From a checkpoint of a small transformer trained on Wikipedia.
Size: 10 layers, MLP 512 tanh GELU, 2.25M parameters.
Each number is 128 + 24 x the weight over its row's rms, rounded and kept within 0 to 255. Layers, rows and columns count from 0. Numbers have three digits each. The size before them is the row's rms in percent of the matrix's.

# o: layer 7 attention output (transposed), 128x128, rms 0.0839, rows 23-63, columns 0-127
# v: layer 7 attention value, 128x128, rms 0.0789, rows 24-63, columns 0-127
# q: layer 7 attention query, 128x128, rms 0.0742, rows 64-75, columns 0-127
# k: layer 7 attention key, 128x128, rms 0.0767, rows 64-75, columns 0-127
o23 086:093086116114129102126166109163132116129119146119173143125138150136116146128114092111118123131184105070152106073195090119142161154115113135088158165143102114102111097140130127126143121156156068104153134119113130120117166088152125146167112100137166161145146138124127127173134139136165148122135156090133098129128126142114162141136108108140141104123139122104167099129127142106117119084100
v24 099:139142103124127144102079144134147149161139101161125138095149120110142187120138160144112099092135133156133126104107139107114077119142160096097091100099133126143159148130100125110137151164120080127131114163128112093149102161116106156082121132122134134134142110103108165114151101110152152127180137166137138120195122137173139139184110117096139148133120116112115129112066134113099143129131
o24 097:130153088159157136126117100154072090107129126118099128139132130100121139140110134123145093125148097150122139144126141146140103131130058116117122207103143104145117130105126148114149101111142084120117134127151159130152141117126110122151159106134148138134118119134127074107126174121141135141110132172134164144136112131126114115131120124117184082062124132166100098158118106159178133129073
v25 107:109093077176133132130122128095135076142133134103167126130097115126105108144174135071081126167116129140114150143132100135101154078074150116122164118131142102114156140104171122109123137155140079099127114147160113124160178165167072136122118117128149102106140112118107108114130119141140110143141159157143097109133128109113106136101107132152110179132145122108147132134129121136118165098156
o25 096:148131166102123122153159092104135113131153124123148131194136151140123134123118179089159146104121123106154125098145099140074134174114072132107139103128087110077132119113126109132108152151103082114137125107137163116117156095185141121146112133123142133138113149099137124135139144103161143107091108097127117119127141100129160115145145083178163133105154168127119149127119117124100115070141
v26 104:159128139235149136092090150174148132138114098123102144104141147137144124117118142153112105134157120139117089160127121133129111094152205135124107146143142121150095107085125138140133147101173104128128119154135134109115100145155109127121079185136091141074127136162146133105104092126129112147144125099142149148121153130155106105140114135124134117121101119083100132126139112130139154141116
o26 097:146129124141118124149124158187120113107127125121147172132136126105140104149117132164093109105136154117070152139205134107126038132150128158134104086120138126109137108096112114134097143118107121113166112125145144109165155154144094151143130142163153143105111166103155112116114188139096112122114131148142128115136108133092092129113100138125145088140133122139112100157116126146079103136136
v27 108:147116096121141112150101088127151152171141163160162095147100137108120141174135142162123127116139148086142095127135126132141072111138175102120141140166153094108099101111077148147157118137129086154078140130135147109145148093113156153138141162126137120118140113110112078121136137091150108109151135131128165127118149142114104109114145121095122086124126097134147081144145167185111101100121
o27 115:126116184153159151151126143138105131089150148137113147123175151099099161107179121125109140108088093132127155100110189100086143115113105090157131118083127136150110130146127122127164113133117166143154125129130147128117115094158100141119094174143120120117114141115160148110119109129091086168101126145098159138135129131125114120132132157123141109134186130167132091157148087096111146096160
v28 102:170142102145136132131141112127128148099155138125140140142131132152129147139109127073141140165101103091121119161144099143151145154137123096102126106134106081143110135095090133139167114170116135122089145088101120109125126108095112119096102124136151163110160117161108114161123146148108135156153099118102078105115150173101123131112124211140153113139128108144115117146184143110157077163127
o28 104:148099145119106118137158143181156083137128153142142143134152128138096084088164102146112123148125146118133132070130135161077128139086147124174149135165136140157115094159131111117141139105100102155101164088105145135101131122149147147122120123102115147107093159108147126154153105160073154139092090118097122104162090138127117144104127117125126113144095143127136154146096132113191110127145
v29 102:174112072148119105074119133130113172125180067108112150164160116109112190114136112082138098108125132150133112105142168118116100103163158102123168124090134113131099158104131126201130137117129130107158137129102132112098120140116146130143131101131113176088134135143114151141078100136108146129107117134115148133180113121131133128112109108150126111143131169117122125101098138114150139132125
o29 099:135134085116126139118133137119146110149113133155119097103084172119122061182150117104118117098135122162098119133144160117121145115125114131121103098173127168097137110125110174118139135165149096151116092130102109161146113113115136090142128165146140131090121100123181065092132107145141157146161165136109117124166174172134130163101125130136114151095098122139129129164125146153125138142114
v30 098:103107143114096131120123115138111141110130135160097159153140124164095126122138096128166123144144103161150134136121155113126133154136133090147158145115109100178121149131130127145121142124147128127091130112129123108130090096072124107165144076188147114150137152141129106126125180159113131112091110106131123095134115177086117138070124169138109080119072129104109124119159169121116078104129
o30 094:183123098110095100095124123127151154072128101129102101117112121124152099135147112142141120111133132145102109156099156110157151119157146139125106057164087188127122143161126130100136121158104148162113140133103099135104089144095129088103118119111069145138118125150123155142153092132062149143165105121138145162127130133124156095102136136105115150125124101155113113155141123139140112162143
v31 096:114124150112117113102092142170116154116114144099135094144121120103152123118137122105111122091116157127149132115143114150106120079113140139180150111113161104154076102106120112161078138153143123121126114117111113052090095160091091134128139130141145181111141119104172166096106117111174149128174143105129110108136149171123147153099140121130150179118122102126104123104154124118114146137105
o31 090:143124065078160109089154144130174112103078138130121146169148099098130108093099134182106134105129138166102117153125125114112085125126143094116116153140123122126110141144132142128145149098136155158136153163113137152101129101154138130132126139114161137131115111121117038130115163106147130091094117105117142140133117110108088158120154111144152123142145131173141135158127137139142139138065
v32 095:110132153136146175088119106149129151091134135102107130109142115148160134131132114159112092147173123120115124085097145114125137154139116076116105134127159149158134140144143103145087130131146182112144130167093124115132173109141116145129078116077088109123134163133157151096167122181141145109116124142142102146124116093172149107154081143172147099133124160134142120153083109097119114147134
o32 100:126174062128086117155111159137125126131143099076117153113106129114152159133056100160135117126126138124133097162166115146156122124146101153106134111145146098116098111095147176131141095148078100144160134116141137115132147147106162155150151090148124151120140124144124133136084161142164133121164120128164123123128103146132090138160113127126132162109099097105124163094124165151094144146136
v33 098:170126147120155174152122116132066127128129120153119160106144127176105123132109148121114167166125164126116111170135158081136163061118152165173140124176127142074148121139138141108124109188123117105115118119163093163117143093122136132138072133101130124112099131151156121120116141134172127090105127145139107102108124095138120124133145115099082150140134106121148148125125135139114146108146
o33 093:101160108119104170099131120085164151103191111128145142106122128120128174168131141116147127116162110092150140118163128118085092133131113106071129121092139104109127130133156141137093125091165126116139150108127134118161137170109103179083144130125161128131128141111129173159164092122111122181121114128126146154110121106145146112114115136129122137100169148112144132068122137143077110101126
v34 108:129125107095140105097113119101118128118124126126127114147167111133122197141112106080128145132134116101126124132129123161108108085141176081138103118157131116127113095129120117174122123178114137134115134123118126115144105175117129163110167142129117145138143098147168113167102150106165121115113140102116087132128134163117163143177112116109108160131135138120208118125074165118122147181099
o34 101:131124096112165170127111134146165073135122179126170126133153124095091130167133113101118148127099127150104152104120100178088127125124134120145100136100176137172133130127126115119138128125158104180147098131103171169079133139142126124118128123106114121109113118113126093127157131120160145158115146090083138153164083151118109136095149136132134143184074154127127124118132097149146124103120
v35 109:124156114109145128155140081110146129128112142143102159117091155095133083103130143124098116097117121132102122097118103130104093099089086155141167152125120144118126103128136162120120122149123110154149139119108122142129132121189105111125142153111152111114151091067087094114128109102152101105117151147112154124134122134140123128135149056143117105101104120113163172156069159186131157131119
o35 111:082097163135171128136110122054122152156128155144126100144144142151156158132129164107133140135092114136124162133109146121128137133074132115127086137123124145145170167095108090135121093182120125113131094142116132153082147106108098122095154151142118108141107107115163158107120142151161086139106123122112168151064178123132148115160123134129118115161125140118143102108118086133102126131136
v36 105:175121118142139114156144096119174110097134136148102138137123136138146129112171127112131128131091122105138129143120127114080109080101125151178116128124110149105125143081130133165112144137105114129133138106151141126126101135112137092122114097159135183131191082120117129158109144149131151120099142123121069147119140163088106158154142090130178132123158129143117129130058120094116180145100
o36 099:097125107096169104115168114118148118128129159137152093152129141131109149134100144099106091122142157150123090128067082136100109141108127105135114155105148159127091140150125139159106138156134086098095156107125132192106154150133141137104138215088124115124100109083155118125162145120104136125121153100112143101119142116161123129115120118129121110152082160109110119162159131149130133154119
v37 101:154127137118130139172156132078142128077141172111120149104122145111148130114103165150178122154115137153148115138121164100114117151099097161109146144155134158120118155142097128105098122115131086121109116125117134154095140078159130133163167118137115072145100134109141063112145109126105104122101121132120130155078144107125131082107146145125120157127105141101083125149121123183147118096162
o37 104:159145167134103122120106134116106126149144120111136124099064104167122128127130129118167130104104147120145111162083187079168144124149136105144128097158131132103163160139104155149113097136109146135120110151123120138155119111125117136104123132127120109155119136178134205136124113149092104157131150134141144148061158108127123117135128143119114084073162112085137107109136119125102127102167
v38 109:134162116176124145112133125120125113113169116160111140142076144143127129100141128155151115133144089143117117152117143114147149165126156051111156149137118113117144105135141138048179139124102120161115131108149136149136144115131140110109135136123122100102119150053115117125161110136139139123146130137124189110156143107201104089127120126134096131136144126108102163141125134084127104130159
o38 100:127123202176067141118125132144131129093126112104092128075144126092131150113145146115155126150139119125150171072135123093129139150123099167140111117133091133118119139082126141103145119160094116123085123150150124045131120148107118116130144110146130129126116169146117145120125135156125132135159102162146125122120112115120182131120108158113143105084155153136101112118120142101096167099135
v39 103:144133146149134141140138143166140114147121139087099127103110128156149111130141128140127103108173125138147131088105155127117120095128081151162103106129123103116100136077155120064151113097112098138133147145119135154140129082148158113120110143107137095110174151145135094115121096124118113139098123119128137139110133096103172157164101100154108112137172138131121135126221114091112174162129
o39 099:108134144130108121145153144065129146147172111153106114136118118087169132148091135153111113108115174128171086115108134127143135159124162138150163122126117132108097122139134178148068094129119162108202135132142100131142103108103097122135136148155093095112126132110141141122116162136152125075138149167163156128101107113150124112142123126131092142141145134115083115111109149182144127107147
v40 100:170150128105106121127153168138110104159152087113095143119142156105098091150114180151148155103117144091148148155124126110141106166102170120071124150154153151129162118100145120176071104098113111159104115132141127168124130133150099105120101151112156152108083093109122138133131091111141127106123135123117163115106127083126159166112110100128151132120100137124070111109121125120131101123129
o40 098:090140098149121135143118113142119170170114125133127100121103098122158129145141140121130116137137131154085098120162098113121146139114114154112112117127133098100094155090122088100120178073127113098165096103104093126138148151103139155103145188137088122168163123148147124122135154117104092178106107112147112118143144119127069123157167116108109105127163125102141124134133162157154177126117
v41 093:127106120136125131151087126109116134115125126123166172162127160117169121140103139101128095095139134162150147144145171104138157110150168108166186114100112143135123134141116126129111142117109112118113128110150134117072142121106144143103124125133176157115161098143096113098129192106120114118108114133125139133078094158147135168086141139119103090098131135138169120136055111134128140083162
o41 095:138142115165120134120158135114140140139098141146118094138119166107083107121161092142127147110140121154093140132064165111133116127125121132138108110153113157094162159161176156134135136162123141126099121143142082138115117123145120086105135128129120133107135146114124126149141061153144113148076166154100162152110170113137148091155151133120095128106121157156109102158141090151060133142098
v42 102:137133144122155174159167124144149111143160130096154157120127164098128106171124126121148123166129140094096119119130096125120099120157106127158100120184149117075133125165110107149133130096103175154130100103121125140128121152118100164122119100110127066110108107147118152169105138154154124142160100137141106092157116093141091142141117090116080086148160102107109122138115154131143147085131
o42 098:108152122145138129176113106130122118145139127136166124092141139171142103071094160094082119139107148103142140091151099152087117121069120123106163119095154132184128100135157141120162121090134102089157124127136171095132153145159163124130120162130123144114132157109129114136150111137128167147091141102113123126171116131124169134118114151138128122133155114108170132106093139086156115134177
v43 104:084124147147139192101123103105128135145167117108146130100098135141098153099106141169130108123156134107121147129107135128115117156132146096062065125104143125120089097114113112151126144160131057137118116111100132105132137118124151100155192122151126126118149128110162125119136141149158168130187123124120153170162148133076145122151113097143156141161140150126129126140126133110130093141110
o43 096:137106120077131101149124121142131094132142113133082124095148113132148132152083076147156114122123107122097135104112122152171153107132106153186155153122134109159080154092093145113154102123166112144172125158157169122139133129129140171129128125099113157109116103137148089154111132144132093127144133120143114157158118141105109165116148166147192128101160094131113142148146145154176116128127
v44 092:173132105156136086111137116140119123158149130155103118153145130152120127116117125148088134111112131103113132127115118156104170144165105116103132158123135109144145081084062113146152111130189162141120128132101157096130133132139161123153119143126100126122090125086130112112088111165151124113124097141115144099116157105071154109134147128122163086156128098127086065136107164115137082126127
o44 091:115098152101106145134115152143128121078165090130129123129148122118158156090168126118087127122131099117112175105165166141148124122155117167136135122122156126143095104121124114108161127127105135175136113180093132115121129097115115157121105198116117134129133136124163127102108128141077116109110122083120101097133146127125088148140074158164129134130074136157151118126146134108176154152166
v45 103:159175156116119113091115159141143116122178081105124106122143102144109115148115146125134147086111155124125086114127129098115105129176114134102110113167131130120175149103152120122104141139154064125122146112121119079092157106130143106148103139181112111112127127085134158113140129192132135117117116167140163166163116105110107117123129200132158160147135129135119130111157148114116121144112
o45 096:158110081119091082129150151135105100122162123120124154114114144079163156102130117152141086148131143137114149118162170143150124168152143133135144145157121102087095119094107144114124123089130097097118121129116185152135121144125144178136108172094124140106114095152098124099131099117102126141168125140142137121138139096140069144130163121080150123096154141151135124141144182101158141144126
v46 105:116089119120118153154069129187110132121150114104138139110133123151137114131097123153141136166158113085112087108143141123123160130205131113175122126119150123147143118154153114122151153150116099099122076126134104114164093172118131102123157121112144087119146130087152155127113110108155122124166146113127139123165113167165142103160134152111061126137119108129137176137094117122132122150130
o46 103:171137118124150134134137140140117063083126130137122135091189110159142116114079129159139173121144123109098126141155103147145122139083120135115112167126131133121107095125115083109155089131121129141080129126124162077102149134156114124133115074106119174129167179135082098141146142110150158124103151175143139168132124114136116128100139154110149111128127124142131140129112111120117113107069
v47 107:099108136099117092112141120154166101138063104117128180131150116145145113132134113172088098106124154116085148145131136129127152079151165115140143140152133116129102113124172148137126143185164176114125118107106129073104176161154110133119091119117100128125110129124168121128115112146115157121143133139118140136108109127098178124127138172129099147115092131120078120107114157136153081112125
o47 107:126133091094082109103107183137132124127124104119156163118136135094159095115128092177132109115134082112088135153197134121145147124155131184082115145132120105155133135076145105161091176140123099138139104135098124120107124112135143123110105114137163159138125138135131149111157161112146104091159124068108124141149141131151132122168127137103133122138118116103179134115157121113097149134135
v48 103:106115126197128158113143137082164126143104164097118158119098144161092093113120119100127139121126115120123064095132136133131123153131085079136096115126137125152139139140153124135216118136106107112115128123173130141131120117143109117059095138115141141111151128147144138123152104124106140119139128156148128119165112157114167162119110178149155113152171121141108135099141127095127096142132
o48 100:148129157136168112140133146145122111158132135125092142115142155162131132127165135183153073118143123082115138079150077124139160156086118098141119137165121105127074099108171142129109129135096115105145167094152127091094116107128127105129157091120134143104129204112097108165146146163125133116154118118099127157134117142132109118112162128170115136142111139144115127138105121132171097110147
v49 098:098102142117137157094152140114107128135134115147090163104151121144148144136109144176108105103131145151123169146141135134153178130115164141172117101103104140115130135139105109082148170130176151155148088133155143106097115117117147148134125115081099129152099146180155139093112118145138169106144105094136152102137125087108154115100130106124123150170138110099125106080193109113142128116127
o49 099:134110097113084161086103124130148145116114078129120163097112112130110109121119138163118114103184117108167125131165135127154096101181108167120139118117153102143102116133146172127103152108144148140152136169153094102177111117108134102160128075153135135145123136108114118163115121102096123119141131081169116122151124153123167126121116117122138154076130062134143103115152130130117138135085
v50 108:116119130115122118155122107089144102084110165129127097114095142143124126119121145136141139094134125113130146150118134145125120115079122108111123148132170113154137125159181136168086149150096178099129136094064116132081134091149125130102134127135143152083169151127146121127128137103111125153113152116106084110078164152149125178110130150081135089102107133107173135101111138163130096100128
o50 103:140130121089134156143148144160134159125103163109142155131174181156124081120129096094135135207106146122114096149097130112120171097091146139116131126158108126154145155109188115110117108152123102110139126129105115143112111120160136153106146141129137137119125101136140165176150133147160090120106098104113156154102123131095108140135136110155082108163126143131132153101113071112107107097121
v51 089:104159135131126121090185135113116129144138154145113104126127096120134123132135094152106140134118122097118078117150127122131159148122139130146150131150116134078113116141153129133098132106118194147108138125119129145083148107081126130165110118103086071140122141105151108187164132145168144099121089171162139098122091122095130130108143139152115072134176118139178124120094107155132153123140
o51 089:126112150147106164111092127092138125127135111115138130096153157156130151062148135126139121128098161095156137113104117126161132117108113112109118129122139102144142149105148165087137136131134133103151143108126151104136123136128162163113130148139157137147142161151088185109119104113110127137139109075068131123181135131132134120119122129102137162171125121151150158080132207076119114149168
v52 099:131087149085114129134134126081117153086116127107117151125168146156094172145135136137153137151088148152119112135137126116109105089126144122119153149149140136096117100103141109151153109137145192070134125151115147119155137148118090107150122096146084089099108109147199137196146094089148127123145138118127102114156122121115150106126119142131097159144089148147102161132147125126138101136140
o52 097:098145137112125137118081126127149147152130108090152146077084095122104145196107119106128126135146096082131109172154090123123160133143130118103117081108126115128115107089126132125118155099143150180173134140096132156088119136145159111120140141134157137167131153125164112102149170111104161100139101128117115121155146158137152137078140153134130162128161130112168120112115139106076142117144
v53 096:120090138130113077171100105063134114100107173092121141135113148119126137119139117081156173120114101138132102154136128154135136177110138109130148138112104156119134085107152120116143130114060120110096169084159110149119162130132110123095133101157164148126131104127137154128136182109138135139091131125123159135130141185122136156057128141127101135127103121133148114151120102142109117126113
o53 094:125109192111138140115126126160168165160109171129142095145132093119080123135170116147163121149125102143099132110092099116130167117091141131151113073127110157092149151141151126123097134150119173111095121137113107152080115133136147067096141131100103113109120144135114118172140096119113116134112144139107128165117128098117135111101172143118115125159109151160093148143129096096090125128103
v54 110:153104159078126108107140150103108124063093080107134124109130121129134140120152139150118131130115181108152143140137134121155168131142140105116118130133123122147081142111112132146088128090147153148133136147135112057166105158109092111129098090096113173124090161157144148127117117163087131142130126117101122107160115143163162129117154133120155150140131133117129089081151112081157123157099
o54 114:124141065135113118082142130168138129147124100131101154124081065123133076104110109159115145154148117143133101144180109138124090112157127123112149093154176115128100117151141136127104161138126107152108156108131096159136127130116141118157136100111163130123135114140146088112112139112133145092171126087156061170139153151120112152116139146117125162109095105136131125133125177142136135133088
v55 097:178121132105150114134176144120153126111106097143138163123124161126133109110163125109143141143110129149114114143117163127087138149121118127120140126102096077101114103088149140112063149155157158092133139164111130099115148104142116128118134118164151137073113137073139150162101106123121110115143117104117129111148131133104138109090109164164086165108112106138157173116152142123149183123175
o55 098:154120075134111116116147123091143146149105123099154162106096101104149105119126140092159106132138132148146137139124165128098100161130157167102148107127107126135186132140139141101073191167121058122141125110095139134136139088153124116106134131099142154146118151126151106095166100147090122107112103149147151102105172143153141153122131149144121116152116179129129158088109130115121130134107
v56 106:146127122157129119170102121122106130129087097171129134136089104128123158120120115153154164139145188160137116126136116107131132127153176132118161115174106139118124116100168162133151108115128114131137156127129113100160164110130150127157169098108117107155120181145140123112151167151105124122108121128121136157142143116157079108095117135118098148089126140111070046124084111155120150122147
o56 098:083157137122072101101144113149134145128160127111140110125098122137135118127186136133148174112124103139139121153159162122120142117178120128106102087131108147130152127101092128097127089146113117126144126137173147118165134157116103115111113195102163138079098114144122195098096097091126107160142158139155121138122132102155117132141120136111117132133153123125074124146105105133078144112143
v57 094:115110112142119123186089134163111086108112162105135079103130146093125128147127183158114149157122104143112112166124140132117120143133089100134164137142089130128109154125062126121152111093097116134141111164118118128122153126106110120171112174167132156119137121142104150172137156156132104118127125119155100160103131171165125120101142107104156084101105112094141127142092097106120160114119
o57 088:162131164116162138146137082167134136111123147158159133132128139127121160089156082126110102085092128142115138150090121142129087132094114092168131106135122165114134131159140087158137146127136144128104143114102134122151160163117112149133175133132135100134125113154140154111096118150128152133059160110134106116096127119135104090076118170133117112158147165134083139180081103131131143132121
v58 086:130132188120146171113110136150137147110163095117178155120140144157133085120110151150192151131100138080148125155114110140166127119117094152154099152082139143112148150138115117099143128133120110138142088124151114173154122103148125092172159199095118100136129126173117089109127084105157156154138131122126146132120140099122124135070144133121120101113132118121133121145129107123118134159137
o58 086:132149129138135115176133102108092103141146139107078119105137104156137164136104137118121093176152133096136115112159144113121101140097148114144130141107143120147124154143109108111122103101134148143106149127168119069153133163162131170145118075100149105120164112081107127162116123140075136113096101129179117102127078095128090141127081109122154103119151107129151138116175165137138131122134
v59 103:139100103081109148172137114173179127159120129118149109106171113097105091152113123147107113155144098138117113122143130122120161117138081138120134131103112127153112153174101122102116171133088100091156128158151099096122103172125157134120163149130131141146095165165124123116147133148149102151129142164112121149141130187162158092126118105148100167125136117130122152132086103129121159091155
o59 104:186135140156145121123153102152113085113098144123130136135131134158140099102109112152157140076140092155083132147101159116111122150101150110119131154122165162092113137162127126158122102149134121129080097113121117128137131128106112124145128059136134130143181112132086145123112105111151120073121133152144126119076114128131147104134145183176168139135140130118100156155105087126097120128093
v60 092:137111118125158132128119097110072113161148107145113146169155079135163119117093138119108115146100132135107082139147135126102171138131135167104131098110126126120164141103142116115145144085141105145131142160178145136141114156099134137095152107111103067145086123170114166106148104125111167117090133135125134098131133129140152103127126103140100112154116119148075143142186144177163100131109
o60 094:145118139116108189101127123118163112136124109140105096114102131166088119142151163159122134102187111143130148119145133131139135121145119155117125111145146089140131079144127146107152098127173165122126109111123139166114137135099103102131121085164120133136136209105140130122108122057138158141133126141139086115131149126108191119132129142133108127090132092079145115128119096084150117141106
v61 103:103156106109131100100164103123117102066131145131101119136141130149126136123133116067151157127120093160142161147142113109152118131132159110123112127102135139153167125126155114169133124139135156136150142146135128148105149168137077108096094118116149144129096132144100143154159093110087132132118164148124085168098138150102095122120141145116124158136079148077160137137060132119137084134089
o61 102:140145111096141122134100118129121123161115158081158144171117118108094131159143115122146121186115165137100113123188078134133140134093094161107106142138148200137150097140122097144158140137121088130068106112130107162110182172148157134138128099131109099130098096141116112148147170143123112145171114078127112136134116117160140145110140094137107113134099129122141130124152114124135116133111
v62 092:074147158178132152179114139132139103162083129116134116126140092183132099135136158153135128132124112155143133079117133141115109081089145134090141143097129131133125114108170103117180097119099075123148122142127132151140161120134102118111120131076123122111130111154164102098189139111133131123154159139136144176119156139178141130155106116122124146117140125151134141164098087143104128129115
o62 092:092143184136129119122123125100120146156170162112124119147110151108127185179098083161143146100140131086115125125140112140154168139151084109145099153130111146099085150079105122111102106138120161102145151115152104141118115156126137122124153114157135130142166152121133125130095174113179116104130141144134108147114096073119125116155146126163140131160170090134110118117117094125092143097141
v63 090:121139175067149129162074131153153130163124145147150120115137129123151124113125098109167119109115122107146084159126148109079104086133168085177122135141119146139118084123148131131093151121129105145112164155171128117157127129113118074137156117156147169119107100110120161125123125108139127151143145154120138120162150083134072129095144129082133158105123114090137104108123124162120137108146
o63 085:136123094126183123120142132140127151113126134123104159142098057128108157105134157100157123143147157118109158143120191111119134123174123124087123129065099140112143137122108131137136119119152122096127127162136132110109143147184129153111105138082151119096148123083140117136149144107096120105101114173152144149142118100131153119118150152106134073116147119168101131167168112124080154142111
q64 138:146094142137120133093127152174113096109142132117094121136127078121136113113108135159128151125132125092102134109104133114099142109112109119155133055133163140114136125143094144083140146166093113116147102107140081132105119169123144110143154128097135132148122110107110087170154148111150084102160143145148192167131141169147144142172137142140106121107142125183128109177126146112127150156136
k64 107:146119117104110098136126158140090112120145138200112140182179118113140102121127122116114135143090128140181159148065119104153075118089095126158137088117146094171089124120127177122142132099120134136145124103129086135092166158121122112123131115133102151092162139148124131148141152112112115094126156123129124139139100106135154127121200113099120139151131119143112122140142102154133155130122
q65 130:091183154118136134144128138158152112096124150167147118106111133159139165151132155161140097109125141115098102128125123133128148146146130131161138146169103151103120129129147138105115123160126138133147089136121134130146127144104135106105108169127132087175083089100155125177108096136159145150151139112115176083086167128127104093162091137136118146133114156083182149174150153150136128123156
k65 103:115143099128131102141127136152097093144186125134129139126128115126145151105122147148122122157081125103133134117097108108107119110125078140140193070135129140146145161116106137125117126099116085123139124098110108119125096157142092098102138137149125125127104140143148121188143102102148099134172122145143124151129141119123138138150170139151092131109124120160117113208192130145115167181146
q66 120:104141171149155097133115115118178112136090125147155098115121123138079166116191104156144105097122153135108124089142131139127121165158146138120123138163087157138130166122157131140131104142134131113115112135104158136135115102110148125131101159137146096155084105101154097121112071137142131148132133128081174083097174124131118088121127139146165155126107193117148135147145148139110130124108
k66 097:140119141075172134094143114143117101147128136099116141098099122151133110118103175144125130128158155123126092103138113167092124130148105133104161124155112135088125135079098092098103128149095148173109120141114122134139144108131156101119146148121181141158109088129116125117129144142157118150109088095134131132121140167110176114182088137121139145103136133161146147182201154120116132139123
q67 113:113196105077132124159104107118129162137151138147151125136108169127106160149181127088131126125098122136105145158139131153164119156139095157114112162102095130126130123077176135149140082126124114132142161105141142122114147117146095136135123131192119128096177163151111159109138091135102142159127125112134089106142126087087107111115130106119114135146099149110124116104124115176161113142113
k67 105:118136132146187121130133099118155127121116130097115115119112137159088154155145134127147120127139122119092108091185164158120131157163164123108113158142094143105144133115143093159161099155130132116103136145120175136141149068140127134148140122159155109107121115121093117068142112132133154180119105130121127080162167126109108135104063134152153154119107152120146166119143152129088090117129
q68 105:113151162149158103091139084118190126127051098111141106121103139149111155125151145159113097110147146121099158112153145152138114128151179107111101153134102140093115140146149126140100129153126165123129089106109127128146158089131124151134103140120113088153075148128172111094130086191118111138151138115112140114103139102143116143135096125114167126123102147090144120132119140114086122115117
k68 098:101116141146160140163155114146150112131120148121125100100084138128122138127111164110160117138147125120098092115201160141057159156118149126133147166138094131112178145090145069099167121128117111125088152154102167141100103107097151126095150130152148130120126126114110113115129139133117122152115103131095149125106188134129116134153094137126133166092117140101156158126116135149122111168112
q69 105:137152120067152118160121116127159134124134152149144118138102159148107149125205101145110125148110139142093154142110087132173127144139090141130101123114074145112096140106162127138144083134115133119146161098155130140116129113124116149113116145159132097110156157135146143124116048130123130154115144097111090094135117117086112101118110078088103144178111141118137132130159124156139108103139
k69 088:096161156129200132126114111086161115135139126088159130103116164143129160096156111139128081122119146158083133125160127166138134135140136126114133171125097142098120140127120117140125105124130140094128118153104175125143153114120169145151147105113126113130096114112112088082123109164132157149161095150135110099159165126119064138134074107164172140116120175121129128118121141093130112114113
q70 107:138115134185127144084123157106112103109117065114112142122152106114167127117062127128104136111153110123154087142131143114092118106121147143132166109112183129130142129132115125107100180112136117074139082145106102102135092114131107139155137110096143149174106109131082112165126183094134123093145104136128169139119128157147131145146137148148142113120137141151107140149113130099098166152118
k70 078:108115140099066118128128130092162173129115112112109167110150127167141092116130165079146140132153100134155118087101085128136115132147078140104174123150126100124134150174119112118133147084078089168170108118127092153131142130142119138110112140155176165115088144143129151113134143114146151095128140143128127114101112171116149113123141157107126112136093131131150177143133110149115164123129
q71 096:132103157171129093099171127137125134114105101141113094131115107139132163132115154147114150084142151124122140101157161141083112143142186112108141159159129133138152155132134123136097120166172163130093112149114161122154122113077142123118123124135146125149091122119171096097099110158106159134146110101098147093110162103135156112139114141178159117110110145112126126071108153118089139137079
k71 107:113133153125178147111130090124159133140123134081125109066111144129107143136147138137126107128151139131092124114217154144110180157135136152117107171126100156075128166109137110121128114136147122099086123131108166098142102101125140164146143141100147124155108109108115108113139103132133146164123100118109143097121179135149114134138075121154134168087088158122133122137123152110095126141130
q72 107:124141116107114131133139170134113130155201159153096159107124118114150124103108098106142126139116104111127112116107118126122138112113095137155122082146153124122120152123107128070154146121072102117137109110172105138111112140148102112133101124143107136099153135121075175143143155101141092123114108143156139180128086110090122152147146117133056104123143094147135135170133104157155144136171
k72 091:135120108105051115110131152098097114125143105149144155159172155139150115158110125139136165116121077127184137159075115146153085119131127115116138115092149104190100089109131161141095158107131125143151115151128113138113146170144116082117120118150143124102113132117127166154123156110109091109087140142150102150134097141119129140133157137083136114148112093119115140114161129151136145122163
q73 089:144124138131133102117167136133084128123079079099127111138124111130148104157096143095126138120157138151146136110152133161121110099132202129124123152128163120157133130184115132160086140091153144108132128152065125108116119123117162132161117115103134128164129129129167099096126186125105156095150123119143152093116125124132145155141133149161140088075122119107128144108099157101117165165106
k73 098:127108116126150159138103092137134142135102145092123139080119125134120150124099134160158108147143125125094081114193134139075142150140147157094140137140073171083182158110132093113118081171127142149115117115133123153178130134104108151113135143135137099171129094132112140117141083153140115156132112134124143109126163162141138167163121143144103149096101144097136143166098157125120128129127
q74 095:141130158122161110123127146143096128137131103119099120118134118132135145136117121131146107115137146167125130136138154117127108122147126108132140186142105129120147113146140137128131111110202149068100109104120177129151134083072136125132129144109146147122174128103096132106131093158145140161098154143108152087091158120162154081135139123148132158092105128149173162063134116127065097132112
k74 087:126122136100193121126107130144157130151123112125167101116105116134103140152152120157122128131162134114107116132187173158099145129164113115136139152148088155094108145131128086087140083130151124102139132156124189118151112118115163155146098134131146129145116105123145093141121098163168149167119110144094097098117135107140113151158063127163127130102120162111142139138129124103076096132104
q75 079:100148155116122155156131149122153102104155124170108131135101118095131179108110118118154121144118141120134127102124119154141156134115089135081186116116123083124104148157114122115119123147130094142139124075123109165110159134103106159110144107126149122111156126140097129161122106161115100105124157134145127142127122142156088038104078121119138172126155131152146117189141111128164110152153
k75 125:110144094161053047144119097126127149141131085137114128169139133138150123146154142103126110159117122161167150136093140090144080129136118144131117119115127089177117123132128158140146140104143125115174148099113112123106144159152125097114114128133126162087146140118158162135131154146114117138113144114152091163118109094124119150146199127116152093152115109129107136129129103157127124156090